Each number is 500 + 40 x the weight over its row's rms, rounded and kept within 0 to 999. Layers, rows and columns count from 0. Numbers have three digits each. The size before them is the row's rms in percent of the matrix's.

# up: layer 11 MLP up, 256x96, rms 0.493, rows 93-161, columns 0-95
# down: layer 11 MLP down (transposed), 256x96, rms 0.323, rows 93-161, columns 0-95
up93 097:491448462579491473541538454491478462582477518512496432521421407529491427556529499458516474480493438560454487520532468451515504460494534549530507452391510504503557533567392534503478535518520472483532483532488495489522535464491510474527565468545485535526512522562520466578481539517505549515
down93 097:557554487464493494472497485490511526469600484400493505416491579500447470572453515559491505469534487510489544441472505507519481530550512554544535487508433464474438509584516563482493479592557521488511456522455497502510467501550514438487530514453475560452409518463486518492534526487443483539
up94 097:512464505449391454488478467490552580523462418481492504547525456492515438532477445545508458505487486490515444495457492635470562506507479526601516552552524520528584536453531494506503518494496548475530487485508490471519453559481448534446520502437526500514490493456479481431501576519478489475
down94 101:584538540465555464537512511510516585436563444475545521490378521505475549481456501467491478601467483531508524507482436504460463561541433526526447532559477523460492522515575525537519507504430453527546426508520482478438493486468498489529500480500521480475437571480503498461482561523475483520
up95 095:475523474598509535443496474513496484543525483503450541540522484468551509463499478476482498524516556506488494528457497505542570499519522503492405568426471520473508543478512444559480562495532473471487559548475571507518525519464483511557394590472405527525446529515460446510548472479437510566
down95 104:444430502550449520483454564505500486471509544460475507511573436488524508493552448454549471468552534492483532476465516416469457544549450508523555508542487489518469464517431483480408534495452584484536449477493484437576489517540500553519544429503526501487575446450525508438465526542504532534
up96 103:467526540480490527449472518561539494529525560435458499511512544446535425569477534475476464531479476551458515503496493545503540515428520448549518527541439497441535452506533487455584517440421581448449554468450526520492496473509559507532478498396501466425450503461476544528482491519493472459
down96 101:529459434512437452449514522512485489471520539455477512508568511567504501558535478537503528471483563479464536483470471500489471442495482469513498537452418508519557554521453494449410443473518405583468483511420483438462513460545535481501490495488498508395507493498417454542528527514557473466
up97 092:543544483561472507490495446584472516486464485490474529578573506471518563532495510566531430515520545525469439482481470565422482466495461548466556551515455412511467520521513474462526419462493508402549519488490535545492469517534470462467493469488509526476488508439425500485523545408487517462
down97 080:510462526515436454555529492488549494516507565507510508456450556435424490506465471501518541520448497521535528535489451411478553441581445495501543539509519572491483481540520521470575538500493525507482451489507495512556573450528448508593475492539510520450612503495498489460457573496485477561
up98 099:494482490530574509495446539464509433467461579439521489501567539580440501563485532579556480431587490543528463485461464505544526486498525460542500537463507527555555426566461478452545543568544513442481532487470478459473561545490543537530476493533520509499478543532487433490507544525503497495
down98 112:504535478489522471508439520493468470475426557452562501527470588394528530557508550506515580480501482433461523497474465501535508516513465465485537600524541509530499526473589474459592522521447493453467492492485501521509519539465543529448464507576456412504502545512501477452515461502531440465
up99 109:540519576476459540451484531428531536433516436524454378586503531536509524452492503536506481543540515463431507489512492536488447491513519504463520583565465513546466529449547535523479534488536479485464486453533491480523495512467497480487522508512570497580448459546516453573520579559459507472
down99 099:573514559483467516469512559520559529475612447505425480561527484550406516460471514480526514470542445514522458459486484491512473504551499396467510513514458536543473498552458535449519464572496517475443501489520516452450474423583556467511476572479514473493504505494487517512459527539511549552
up100 101:517510486495536555460502445486467502572488452488514584455468459500471485510502448484518494528513558432538533534501442521571465527480425490407455487536553547460501591536454442554568477465495486517509506437515555497514516443469479524464546565449487538479470530451458444527542530493417518505
down100 089:490478462476444415497419518501482437584479500535398473529500524534490523485471577532529543489513479505550448431555465566457513531538462508512572497515514546497553533564506556487504540508572561537451484531453459489483499461564525545468494456512490478539447444528458541454430493520503499518
up101 105:443539495504503497437523420431501477507505513526500544460518502507535547472486463446518482472483536511477475421525477512553494552419448615531579478529511475451462503391542466547462516556528464592482539519500522497514534566473522550533520559433452489508476464498529531449518516520540504484
down101 106:497419543479477454574523535433528497492500508507497587507469508545492489448502469468495525476567512558494491542506503473471532527492487567444508563410484510496501457504448485583482511441454527462557594446455580440524505453569541458429479503503533580467493510459508511471508527450519482510
up102 093:452530458533503465434520503521544473539452543515479627430487497532486487508448536476526477495539546464509548517497517443476502505486547552475469487584469566464532514508532473475489497466510448506482497600504414469504550489486538517482500439520532488427555545428491428539464559458547468449
down102 100:479502490518525501446457482503534453493457472500537514465512541551508492484520520510535453515506515506541405571561523497470536575525457457454522428560532469488486493461604507498473422493501543519420553474506529513509571467549547525460527528500514494553458595481583556512489456484584538479
up103 099:510475447515497485494496488559440552543573397469516527474460488571534543593509493540521504507541517566465476528510457594510524487445565498471456482481528456474470417495499486499480546479527513490514491492495490554512446462506491507534571454472436486503486474559490438554471401567447529477
down103 125:506500555537483504475541445430487534518491448427498462494606474519493497490462535500496537458476508512516458463525459485523506507503500403467430511590464481540543458482595511496527424406526502516516534503528477491472439504449456555504555506501499463534556502515470525543516452589510587517
up104 096:481535497444578505500497514426572518554532547497470477509528525529508457538531525527511492509569568562519471439471503535512542528467546493445510482541558542488457486473439504513524552498506496508537497520481499459578372472449513479478561487527477512519484514492454478412457443454451489388
down104 124:551499401596491440482543541483494509466574447524513510452532492493514555471398460430451475471569494580552467477456556477439517501502459534495475540458479506446524515484475495516539534469515477529566458525479519500449527559552526436434502518537500503540450514480499507505568522533483551468
up105 096:486557524529493610473544556526539486475501430509569484522460414521513474439523533494456524543467471492517606477436463439457490502467481524515499489467457523457445467494534493509498472468481551477512489532525531542604512434520441449516438508547517500510516464491518539482384457486504527470
down105 113:430435498466568586447495440459514458456502520469455476450490562476506523502478437492496441520461499569513546522463570566490496543530508496542499470560560478536506533523498501527461515470517528540596555446485531549401529461458556554431458494502490543463517461503467492454536486539528497504
up106 097:504457526497529551475502511507410506545458479529458407506527515489387480584463436473511475443505465469518511476501519452517535610508466581500512488495519547511471467486464548584391484484511512487478490553492475524489507559561589500443476512462482501472511459546510481513497502558501522525
down106 076:604481487479506521505464441505501487511520417440547507477534522605526391496472517511468537495427485492516532441513565483463495530450456506431570519433523504530474542558489511508490490471531491605486480469470541462536510434488553522534571462527531449517488514481465485504539507541461514450
up107 110:524562542563475525498537446478442443511464440492447471513507479538498551480505474492534532509477621534508480498536490480491580554473515531449471563580514481534504464504494522483471519415486456476495521466441418560489475514439442548540479468513440543493454498518497500503463569513413449457
down107 110:464464529550513533491473482524558431497440445512519547500443515473478486510513431474490499546631530450480504572484475502475462442501527491559442528479484457482495468472549553504458490446515569494446545516565570470514552522506498445519461498490517484543501490461444520419473449486601547491
up108 099:514497470523522523487441484574470438538479483459555560483466455471501427510514490556439551597474458464461502435509544490519500560506475562467434475516553474501567493463520519446513481492551466459509480493476432489573518561483504499477452558452434430535509543528488548452437531536540521544
down108 105:471416515421456474465475486531497405512465485495477467552614490466507571527509477441515482531515524524506465515422513512432536502504542458528509509467498480505508467531472503442503451476444496524429497422551472472519515434497517495507551494429500543583511553474512563490455413521508472556
up109 112:550565493541586554509471452463424548433478533536506435478530460512460518519522463452487540438510503523484562477445511553465502453507524501570488434433526505489427429491571469576516489510528437449571474526528502469532435464458497513572481486532490465431498506500454518478471520525521515522
down109 108:495540581483503553509471588561426523402538506596446427472465501488534465451527499486502486584499483505531462529554523425471519428484529524503513479556492564477469466515538504522530520517495526510457489528545528520532488502451439520528450487487443506561486534539447491438530455434530479547
up110 100:500542527488461488466421471492473533494452486438481450512540521487569549570483486553546430495462482606431538457494538423529469510544451509545478489519500489505472514489564549499533464497435478482475481480416557491535529458592559528564504536475515514454502500485457536527490580500552536525
down110 099:545517557491530490496494582464518563510486484450578482524489539532561491458538514483577470499529587535506496500461484438466383479456557482524471513536504523436548443426468471523552561494549498535458560519490431512571478492450451476471531524527505536528510498492570459530454497551472486501
up111 101:459495576502520446513448484426465446503541521532514539511559432516482466572481549514471465571475504428476524473515579441491572470449516411560518457541506492501521506572556446511436525499492514513462522548524489498501489515490421484499539440513467522510499455492518566481534570484498549421
down111 093:515552563456485490465452517498448418445452522475508513496522615583553481615469503551506449501506495488494545511558528475492491478513477469524475456506498531495552511434518580537557524465587486432516472551438558540466504533516465476540525441540461489499478473490532533448493479523468530490
up112 112:484510479454498490481508544477526523540443461475475481435533518527533502548457487500477475576570503458492521515499488507472435514520454524529404517575527499569523507541449547582539449481481455488422477480475524501451493490504415537516523501426629489499416561502513550485449524471534507473
down112 094:495529508427523556483532464474429521477571464500509504445485533524493558503510534521477527557469489497520472510529492581475521529509485498459447471458516451505413527484499453530572516573518506464570500442564482589437483499484464438521554559517465458511485579527499439448457542568529444536
up113 110:550514481630503479454478571514496519471534520522485544513513502536489514432491443509528479491430477544517509557497396501480519467532492488515463479478486612535474529482519505589543536498485414453500513467540508539467501458492502533476553537538465452454478532556496466534457551592452525534
down113 107:505513469474517480506461522518576468486551511558529468500453559431522473452436537455538518547537501510541506471486565558442556489486455504529516460576556466499404514470538568450472511566577523504499496482533461524585511497530495569513527436488443471553445517481544459417505488508492532519
up114 094:443536431537517470536525512507457437490560462492534465494521497566529460586474509431481559472516488458501493476526496470524558468495546490538506517491470455565479496496546425503487589441502508519519421427560501438460496470526563470600537535521470498556487461576459514535508541522491539463
down114 102:531427449514557412476558455527452531505509542401425531427471515515453534495497475453534533487476479527480526519450487522525481560482572505514549493509535530503477476544497539502485500496547486433496464550429508502504546447560509541444447479491490462493502475568440482505561552452399531522
up115 101:552559452457535463462481520560464537545485503512504478490489459544546524521505539505526494534498492446472538478444467466455513463491508493508433520515541511492496453546431460566546541543486457523523580477423466505436493514485515547538552549505543514467521525548375451407562520503436440474
down115 101:537468525531488488480459520476443474440494520559348501516501495488596467479393493587519496529517510469459494507448480532607529499485539531500516497573510515518540459495492473512507536546459475471508512509506470498561488512430487571423532442562528555509452458541512491484505517515482512494
up116 101:424525537439497469425494479492462531513454532500399489504559458501480494483456502493553501409496544494526548499559483511508514626463509527478592517556452449510469483501496434500533508482496509536538540473542538474510461450551459521486505513522466421546479463478588530461453515444489489538
down116 100:506565504525448485461466372483554491521459463520481518557468449513506557506514523450516487513493509489561525407505478497583496465454491522495409519438450494457498454501540499483509548499429529523468470556529441409579523509443453473531510479497513538486510447509544451517446496433487498531
up117 098:585510511452526456463439454556503523549493537468442479442462529551514497535468434441482542500516527510542488519531507524533459531453499504544479508491440445470548491514478496526509574468525515537485528576517527458465438528450508529555573559488513470524403551458504489505389546562503482449
down117 109:494445524498539410523530506509485540507540479503465475467503415538575542510490635532491534478516504497502480553475516445483574561603531498553523480420534482481552520508519538484494589464522466514517540474466489467496464563474530489533465484446494452498478455577498517469484488512415512469
up118 097:556513515499540536423504421556530483423480453523486559487502562537492479550521475434576535493557486463449514545467402482496467493529463479567571532508511501500512498472507484537498445446411500474498479432551505521548542496510399518508443535496495544530437468477515539524511516497523566465
down118 093:572533430430612545522463479605468520409537509537471458499500476503440487461451524590479521535523517454565502534527519513470513507549496478520487502510535547544518497474455553466472490482497505481545498517542428515456565425535479590553479470496460528482487503432483504487501471468515481460
up119 105:526552573557431510447553501511567482501480507497511499523533520469494396485518527466532457473412556502489457460540566556525490564506524537542503541506515512483522455472405496434481461514577487514434524481491513513458525524601512461519466488485467486498438536520571529460487503550494437446
down119 108:513511463496481508598486492573500450443465518530525488492504434485532521479482439566481488485540585475499503473455474458498507485497511521441570506487465509531568449463586496505576552462511539395511482434431503527547473558515485521430519477446522508495518456520517459567533463524433559500
up120 102:443498502463497459478472553543518480494455502469525484489425486451583487529437539498444532464495527499442502460445456492505513545510493471532468482465583536487490541524529564494548511474457512506520438521587562473503526488475547439539509460554569494507527486415367499519457516512574531469
down120 057:496500481597440515450475489476519491447466478509487425478483448471499503559547566477558486553480519405529492488516511608505502471502508526510567543550462480510558468458589526484452469541459482466484503504444562485537512507507473518530448534499537453488421533555531408512461475482499559536
up121 102:517532461501458570516572389470496499478534528411497523483525496532496547556555431542496496502493477432514500523500540515453516499457481481435516548537484484524490474494497440523461433502545487506567441519469559488522441484486509473556542571534526483496464543470542396480493468508545585429
down121 105:542533534526544487498451453539452501489483442485516401488511518451490507491512479444527470510431499513556515507545538515531472517536502588502466429519505506494432473504532502463462429483598485481573448544522517531507562443452488551482476477501536525548471468523422463461590481470588468546
up122 092:468527469502499500459492524428533449490532508474552492556482515501510431441549467554515503527493480522619485499463525460483456527509517494498518506542444497566421526465543498545480483481518483438494501472564473473530557523496497543415556397485531506466474537470509407518451445568452571522
down122 095:554547547473513466584542524504476469503527544466473527475532459453442539409503542617496495481579553462534506560558479490514477504457535513428507512535473523533450519517509502417543561589509517500575506523493490505514501506474500489522468449534476504548448497523547597480481498438487490459
up123 107:545551521544452472587460411510485488509517519443515535482453509506578561540484529547502510493537474554554492539520538482474544501439473504496503442525470481529513502526584433434532474444508462505462471573494499528480576473504529466558491471453507458492532538543483531576544406545526562478
down123 100:474495503462460544515481466472557523433523503508596537571466538539456472460489527477515519473422434471531539477572502475425462527556529514525514554508482523473500476468530489458534465455641459560545506510505461472546457518455510510527475488504445516488454496550485512475478521456414554439
up124 104:458540467510450527477486524416497460460436446476525479482560439505462486467525490470395571451507511450498532538533452512488549460541514514501589461557540513468475513468529456533479534497518545484495574500513486408507507428552492479484453509465580507517536509493583514550452512487456493579
down124 112:561462458458552456569420440459460502510520436521483521496521530579444544515529431434483521521574478511471460551507525483538526455537561519528487519510521551546523520463427430513472481537496470537400521506477537438536492483517459535506492477504486474454441516586514560558506464485534523473
up125 104:519535476564554482487540455463529519438516402568550581512528520476475544512450466485510467484498509524428526502546521552467589504547497441612472492490507485439526444498509490533530484477458493424488574512497498535456513505495460441495585473456499454520498533495418557475481480533469483473
down125 105:557462442478518478483468511584481520475550427481480505500509435515567546519515495509474478531508517454511519507474530532519479475506432533502475529507520573491503478484453535534499525407501458464488517534431557448451473586516485479472473518429509460435541463458561496484563598408534430476
up126 107:503575516429507462426391468582521509516505504496465530481475506405519496565608556483482494557465479470443474488453481447511574530502506476527469459558477450505536518515497500575453554543505458455520561493427490528477493522465549493492496542523501427513449553461489500517499528527501532513
down126 095:508495451406513584523464550517481534520539464488523515490481451474510459526480498475473541451445492563570435530464520493501476587491422480538503498468458553505560478500415469495476534491536558541569458481496484525488453517524537514498484527563485552521438460366515532496510527475488452549
up127 106:427457472590457483495497579541566548442444460440565538545490514467543507515507532528493491494476530548507524523510518454518520533468531551462461551551496451506479471481576464440492515446577559514472508501495438434518441490481577512462540454461527474523480586485515530491504519551448548467
down127 097:430498563483568487497453423503486555459507473545525484462508442469543485499554399471473515446532452467501444527427498493511497435493481561480490531523457477508568525545464486523465526553451478540516516530437525524502504512445501552471494524535492546484445438527454505499627477557546535528
up128 101:510486532582460487482499533486474564504452490524490507499435518586467523476419466398523460553578448529477501555478504524434462552449532485483506604475459489524473539496507529484448519505481513489501485595509527513531483520482487488515536568500411503510450467569501509543430452501431501487
down128 099:518552439447515504521472542509512513492475554415534482509525530450520498483508507524407498466550510428432548468507536441523534451503502475543543381542517491500494476478538594491509534511500511515499559435554438532447535500442477468480496492572479540453431490459538577527460502482457531525
up129 101:515477525506450551439426521548523506544437484555538484501525433494524481505548492437475415513519458478589481514445496517454508497500480512525483470464550478570476493539482491469543540447538444485503400493579503406498586431463554500516521505510490486490513520517486473528498404573504500522
down129 106:488447485526483518570497477535533478418548441496484428466525440493579520511503479500549498489562528544527454519477484524471517441500501502557492536508597513519499503463490481463583459476550558517488472510525447472605485481553451500547475541519510425490518437532585447545546443535477479534
up130 097:508446518510515535517486485491567544494501482469506431578521478462454495567597553540461461448520518481435470572437485458458479452465505499484504491443500510515522480568543489514486441513501500519510470574533448546512550496543574456571454505449459525480534457446457525474446532530577455440
down130 107:498475512530495475538498544495527547533545510522513509507455501539476570449459455477547532550554478484505519526434473545550462432437541542464434461508509526529520550501376536481496482453476430567461554467540476514483542452480443523470471469499495451403510438460578491547537480515553483516
up131 100:541452581479532457491470509455539530553477504523485443511576480526445495479511535580423540435501485443496545495427464477500520518512537528481538528542498421496516512484576486494478516472524526457516537509435463422486492578532515449526487540438582490545523474438570552462510500445529450496
down131 104:458482512516516491533444505426520492423550518496525513475497565452494483537524547503465555576494555471500468460486474470519485492519503465506532504507558484534457519525458480490500507497474446533502605529553595434512484423490458460534447452592470469473492424468564507582462489561464537546
up132 104:543589623536474486570546459461554457522470413567489468504477506464485486486455544480528476500515493541487457569484447416473567514520517532492447493477497465483453517502504488538523544504518499471510552520526456471607442483522471505513464490508507524474499455454545553577536480567500556501
down132 094:496465425430509521533462517488389521384444534551542505495543540486505565514466483518532539540401548507480503490517454533501514532465466505566484525468471500469489532611473445506454453482459532479463493516545489514456539457466440450461460467511448503480537500457498486507552506510577499484
up133 092:566554417496474512495492518500547521546457523418499519562528439512519461445512444529477544535516473454503517527506452511467461463506583426496544496521451519510463430488454459485525435521505458454502558476481541544587538585482544475550426453478527502536527461570518527497484514483507575526
down133 107:535526465493497526439547457480427552510499524495518594446468553471498500486473555475488539525561572529506481429530528436536475493496458509510506557456492474498548555524466541597490433512601428563472521535453468475483460477540479477437432552498545499496515535519523466584518497491497512489
up134 106:524549471455554490528509562469420470534466483507525532548435502508475545515496504396489497486513512533471540437485494502500524480557472513504564390471496442436439499529530425526539475431515477582496462473456518506479491501494515502487520557493455518515453512543563585408516474572476527491
down134 098:484569510468504480483487572481539459449508562458495551539442533516528552528516498505529497499428452474481525580505480576538469562535592522522480546523527582508520459528474414451458471512510484461428454518497540519482498451522526478556483543429444458458475503460507533509425459517467490571
up135 114:556515497556496489510534426493566548587461513526543466522491518468415460525562480504521509548517511412497526503493466517484482406523511522501499548500501509493487535495483438512538491384582509542532513512458539435427527514452559501451519519540551448445469455524474500534452494525499415485
down135 117:466363550439538549501495493560493519467508586434517491491543421466482488487545487404470521510540524499463515525435523440480524493469514474524535527495501529511514512486448545508501483431502564388465508576481467440436528500517495488464494460483515558539482550482477563490499508533478540478
up136 106:578472438540530490492576528524530522566451485563571502496501508540530525413488505498560486502508485480485532517487447563521451484496492476516413435462500493485454531486492543527500452513463549538474451511456544450520512487543504516522644527513465427463450457518545487486453502515592475512
down136 104:473513478465471439465576485456515526460453441486498515431451484435491452497550557474519500494513533542470544454466470496516523462645505525527448464502555530523501449458539562522454565475533566402470503530434466506495542554501470464463576465487512491499503516500497501491527487468567500552
up137 094:549494438505505508498485487561518518504452466483496511571436454454473429494406536515503474456467478485581561515452481530460531442459482462544624479546544460488479453550472508515528490498529530532417532435471464468482482467543516546426512523461468507478512486548565562510510565537517485509
down137 090:445510464540506516500495531480567504410549485519484505445505482535495503474439538475514517486545443472498476504524503548459479449527443457483447505479470515439476537478467416522406537454374574512593529512494472484577522498504491560489429499520565518474545482521558472504569488517502532513
up138 096:483469589466441524488482589488517555492506581470507494523453471495576512514484496549471523522538457540538519513440502506447409483432533460542491518490528448555520476462403459528576539499530488523484501513439545555516545509473485474493520512446492457480491536511549408450420482470499520447
down138 123:515435469561488592523548526519494449542537466503573471459512500540537486518504506465562496436539498469521539508522516488540582481526544586451477505497532500535481549572467474468390495431505598492516531482529556526433536496512502543420516476482517552441495502463511517481485436497494454526
up139 092:496520436548505448458470463563418495506452560487462501519505424530519506472441419431522491485517508413454540473555442438538481511398463501478534479550481510464514483562455500526495470456508498495467570482504488489516603529461475505508546417520451526517555472563463485483503489519539487500
down139 098:497474452556558478559509587489493501499549497468463494477479509521501516495535444464504504435554456523496452526470541433538504450593457568541499430468488527528515522550517517516524529523519578550541469537423589524488495538498560517518481514505494476513443460509491590470529596564504472452
up140 113:597520483528450533539523505515443510503471535463472478554509503524485517471480524532492445497505458471509481479489488496482546454510593439476522469490501531558518414520438426460544421435505534475499505531497505460436529505541531555501493541470541495554527495501534507405450595496451397457
down140 115:473479517491511473459454506518494517552507489509459548455462451468517525552486448516518498526473565515559510518444506488461431503553478559584506564526522553486500571559519499555427459592443436543546444507460536495504457487450486498567517431511452472423463536505528594546488533510503497479
up141 086:481518561594489516538468524452474478535468454471497529525583612498482431545473516520530570527573481505522420400463472552504534509468507511474533516524514504535508486499475489481474542538500492521476524496491468489478424445485490524426510435527483475508572529388525466523487518556536545472
down141 079:511557486522514452475527517563527521489569569465499489475505562432521497477529487480478501593454547519441505500528519381562556463544527623535495494516488521551541526519490541478453495460529496504537463516460488472465514491497472399502458528516501461495501442559550523457482539472520489586
up142 109:475549511467487487445492496540509533524426445524514503483458526455517513577448517478485411559527569429489451520489546448503529532486507393555505552515477468421535542530474572481483497524532495501457530553479482463512484530488528512572476504542463426523505548512534505444570453535509454414
down142 108:539515425512484484509544601500491484530511553464477482466493529528455449475472625503508469491470499468454563447518516497482501465534450514491494464504505488536463438418508471448431527528590537543482449541495466515466489499489502556537461448376542519539490534482502470465507499459442565515
up143 084:520478468414527508544442519518505467489489508492501511586564448476459524551452561535441546516471474512491451516509498483463454556423533408529421508464498515517534505505540472420424524474519545479485547558555480487546486451488437541462477498543508613502478528514500439489544532521523510459
down143 083:553479483488585536503432522444574503547479564464543473499561483512497511534431503417525483511493517460464444488588509479501562472497545443514487448448518502571602431458501521453497544486447493457475463506478497490549470473535461451471508513590529457478510513463525493449494496495574463471
up144 095:565561519507531571429514522540431485482465556452501470494562468480563516493504433528425575511489494524532587485549444501511508460506555489501515470517504458451531472514430498496482519472494462453427479512563546490521563498578483493447557577428497501486560571499480514506514447517527533516
down144 067:510480440498472441510540546512535505557508467542536501502478450515485552494508537580479501536483483503471494492516452499483516478452485489524450539425495450517562559421461537444439471393471490492476523487406463459572466542505485545566443502558475445464541456490492476536479478406534530451
up145 113:439476525475506416495527514401516460546538573446516515492494473494547468534449558473475540536545449529487555446502453477538436491477485555511601497465424524423479552473480515498551518556503456553538514514446535441577498474470518513548509475547524529548490495481499458514562480531440495486
down145 121:510511483530530516480459463588495477472504461468478487514517519491516570512533531458451497538562562538567435408515474488405546469479497407509456570491483490489502435504506491481590476504498445508556507511529538558483495438441449516455471508547514424500513543584483532479519488561552521520
up146 095:523470556511486441570427499549570573499531503463481474547472476548496446485473519508437447526446567547468471475495562482497552529510566527470469486543471515397408475493483491475496485463460467488504509497432493586503489505504451533483531490434515464471430502493473504460554514482537561418
down146 120:548499521497393440556442501449463501554411530493441435535423519506502565504490477535495508539522559526557516526526522525478497548453462489571537484493532563453475533483516480507403527537470470531482539550529476486419467486471444450505532463509491485545497544549521512437506547449447519522
up147 110:538466521420493473420532473492464538519501476522570504511436474473506458519527487483487497526486586530491529536431502512521484500543457438473544483509489518438529527513593475536520484453495491486407583498542532443444508472424536450545519487492416449535491500476536480513583538559487487419
down147 100:547527518466439526510451550474516547555545459503534448463541533542470430479478490554497549539433442507464497539410488430532513533540519537569516523506476495513454440473542503511533519548572517488505456540511529556487524450491518449460477545475469547484447468528522473400519485410444451523
up148 091:513573568461485517472540545527576453451496482485504493540493521566487436486548510451509476578505480499510521509500475533442516440450461424474523608515515447451528559531554562527476473457478459476492493523425472498517541533415512565454536462552468528516553495420534539531509486520470498516
down148 094:493486560474578545471507474533474463452424511594535497499519491490521501523481455515567527524484465579490471484451586483525475482516492499470454546421482527529577528491471481460448490469502470419507514479490539547482503453552514474563526508495636531502449506519496425527540449540552494482
up149 110:425526503505482533513476479523420544501560560491479531415465509441545443519479527495526536482477493560494507545511551475529560555568553519546447509538474510499457449495493440479474522403471526449521481560432530462521538501516486559510505464460517492521486511522437484550514392477453523417
down149 112:509448521400468567494528546568533489503527504561421519481437507445493468565554576538493509493519500527486548530519600500460503561548479453502444551471471481553457515509506588482489473489504511451512454537506464521494517547472441456494491459526499506547463398490440509465531475469497447463
up150 097:452530466531468498467482558599414417565520401528470517515455444506482548568522483580510487482449566447523452443540465542513474496487504469530453567479486490482535488542506453544483519424505461501509516490460519493471513483507440474527476513515401479505547535507487539449518533562509540476
down150 082:522538455451551506566493539521488533465530537435481525435484499482470525426538444494518451483417493479515489520505492423581440500535548498539452491504515514428523463527515517506526514529513480510547534568484476453422445561529526443492426449475459490494557463510456552495600494507568453482
up151 110:457504528543501562528508468440476514477512518474567522534454532514562491510431521510417561428448536507481495494486470498496431519518513556582521477460420456432526476459553535562526555494520552491572540491486440566524487495494523507495496522607440464554537519485494462468428495514494542484
down151 109:509544484431509480415489542522519505440529502465507508492548518557517520479527462481471498476477527480494429535496474466465392527544482497486527489419507552506451395435543599439521540504522523507453432554509456578552511483516430519489533481480549455562517488487490523469447493436500521528
up152 089:452502471456502501531493476479508471462536558591512534501530563512462512538483520573532507512519521509487508576477418512493503517433549549513544543484540565550510592480532503535611427484540498493484545487436411514561476424493418501484524444468492481475433537516508479547515492483514494475
down152 094:439476447507542550533473495517562489464594560439506503531463561438508535506464426523476397517452501516510452479588489475470471492514527561500504493454498486531528498524464405522480479509545575540501458538597458480490492431534427512505485458488472506479485480501521542475466490562509433495
up153 104:522546532532475440470432461498556483472442504451519463472460549498399481431450576460504464469601549523484519560488556491423471476436497491473427500545479520570497555507541531496550484553483497449479498513519457474544514476493443517525503471515541526477547541487497539512523447576464519451
down153 110:515533474451546484459407571528503486570483515434464455468500545456456551582540503499485507554520441508538487498521426532459466525507461505465437517493517466540511471496513594469464507544529517538475558529440434477556516477439485505513525496601466531491518519517462466443577542483466464460
up154 110:433490505510498514493570447500568558520535517463504510519566389513444523496515495481578486518526421516468529517520501504494443477508530542480548514563503476522496528505403505512505454445484514467519569489515532506462500475467526491536533442581455410562486410462485569505456517546442513522
down154 106:506461468483477565526522482479555411508508451556515517512470529513477528541481477488501471523485557477519491506456518497423515506475503570517437595513459528470424593603493528484436609493479462566472520550511555481456481446479511486537485468575449500488505452478508484496513526564484529452
up155 106:471541542406427537466522474490515502493515524471475521519575555489472510554492481498500464446482571488463486521494425494544476472506420511542467504471559512493464412516487528605530448465497492511580524559484490472571447456536453557460595467447551476487553488524486483510489504522522554492
down155 091:501555433462539504482529475489528526526554450511544516521536594505508460536491507474501427510437496519570506475498486497498481566403534522498477510520504494554469515574520497497429495517474502564572531525528502566489531487548475491436491505533448607473466469551538566581531489473482508594
up156 096:502545497500521509448580479510461495490506539521518522499434456500489484446542498513461429524486500534547478608466452529495423509429428494425577522431478534534550485510494442522536463491512483482485456529518490501593480511547491587488530459489539547442414477451497524546526448478458527519
down156 100:506527472529574510477493525511506551535549514414560514566490530538494517451526539506524494484497524538521473472511510453499455494546481532552438500483481444592549420502557524501501472439499489507553502492530497475432482440495560540431573540454507577462526489525452589427470465497502430453
up157 099:561454556520516516549453481543431480547519518526435510494491493526490460503504555546517514485507566525521562478525423533489485469521506537484535513533520500463439512435458417453495511482469407408469457458492474457448535434476549510538552486483495543481529464514550594520401487531542484516
down157 117:558488476428497497576510580502522470487451546526463553492548468485487479495551468427551467567536564488479491530517487424446532471503450529500523482478483436544595518529492525477573504519490492443546432469532467469462478541546542493519515429497545550534566453449538507458528513440541515542
up158 104:499554474515568480554509426478498457557535584483465563495494496585541508491537469560521495528539500484483498441543474497483490500557492537568565508519525476498547474478461521505558400497573488517566425497482550451450557515492463538427502502479503447565475516508468512507467516503488414431
down158 095:506500495523483546551544498453484524443472495482535486486538506521496467522564418467512544464563517513436515497482470461533454498464520500487502428457487486505474524536411506450502489474427460516595588541450454496410485407424541485472463560492556506460480484479596503508527525542525489531
up159 098:488463513540568497531542533484517471564505494444482539563450479440566512536507494510519535411510493514503499507472469478493429513502496470488486542577503433461484470547496429474596492421468453440490521490496460472478522464464520552465445589519485495469419552495457437566487435488464481543
down159 101:499554442509518410473382518475490447494493485466485579520521559382478505494469493555471466525523492475555441452493481505465551518507615529470529501506498510483538495507532464486473495514449477422527512463519511447565505540470436453462476499467501478532525516476485482525543458447476492593
up160 082:492496427477509533443511501580538470465515504469478558527576450466572506512514439459485522496497559529520570543444514525467536524567471488543471524504513450541519575495513480542562525537612495527523537450432511507477536564518401491472504449581484505545491558457519478541506489504496537480
down160 087:477418518482464402512473511516506504565420514463469528483468516519490524489517552481522476553398522484469455443512548437492519459491490582516494523504565496573527452479447482525439562498511537468506525576485521505457580483490498509501479478546501441468496496581479532507386525486508561491
up161 108:544471494504476464507461457535504469513472619514545543526477477594519524546514519483488489525434448421483533436421458489535498471544476479532521571443493487521534516514504466512449434483494495536480493552498445508494553531562498502445539505445486507625543468449515576477477448509458516505
down161 119:509480450432516480489551481483443534474521439446556496425504478523513485451450390441524461531482571493448531500493475504514481486488483513553446517552490484463539465531541572506519484452465488496606460487477486478431524576556430549482552511447530555461550456464516477499518567508504531513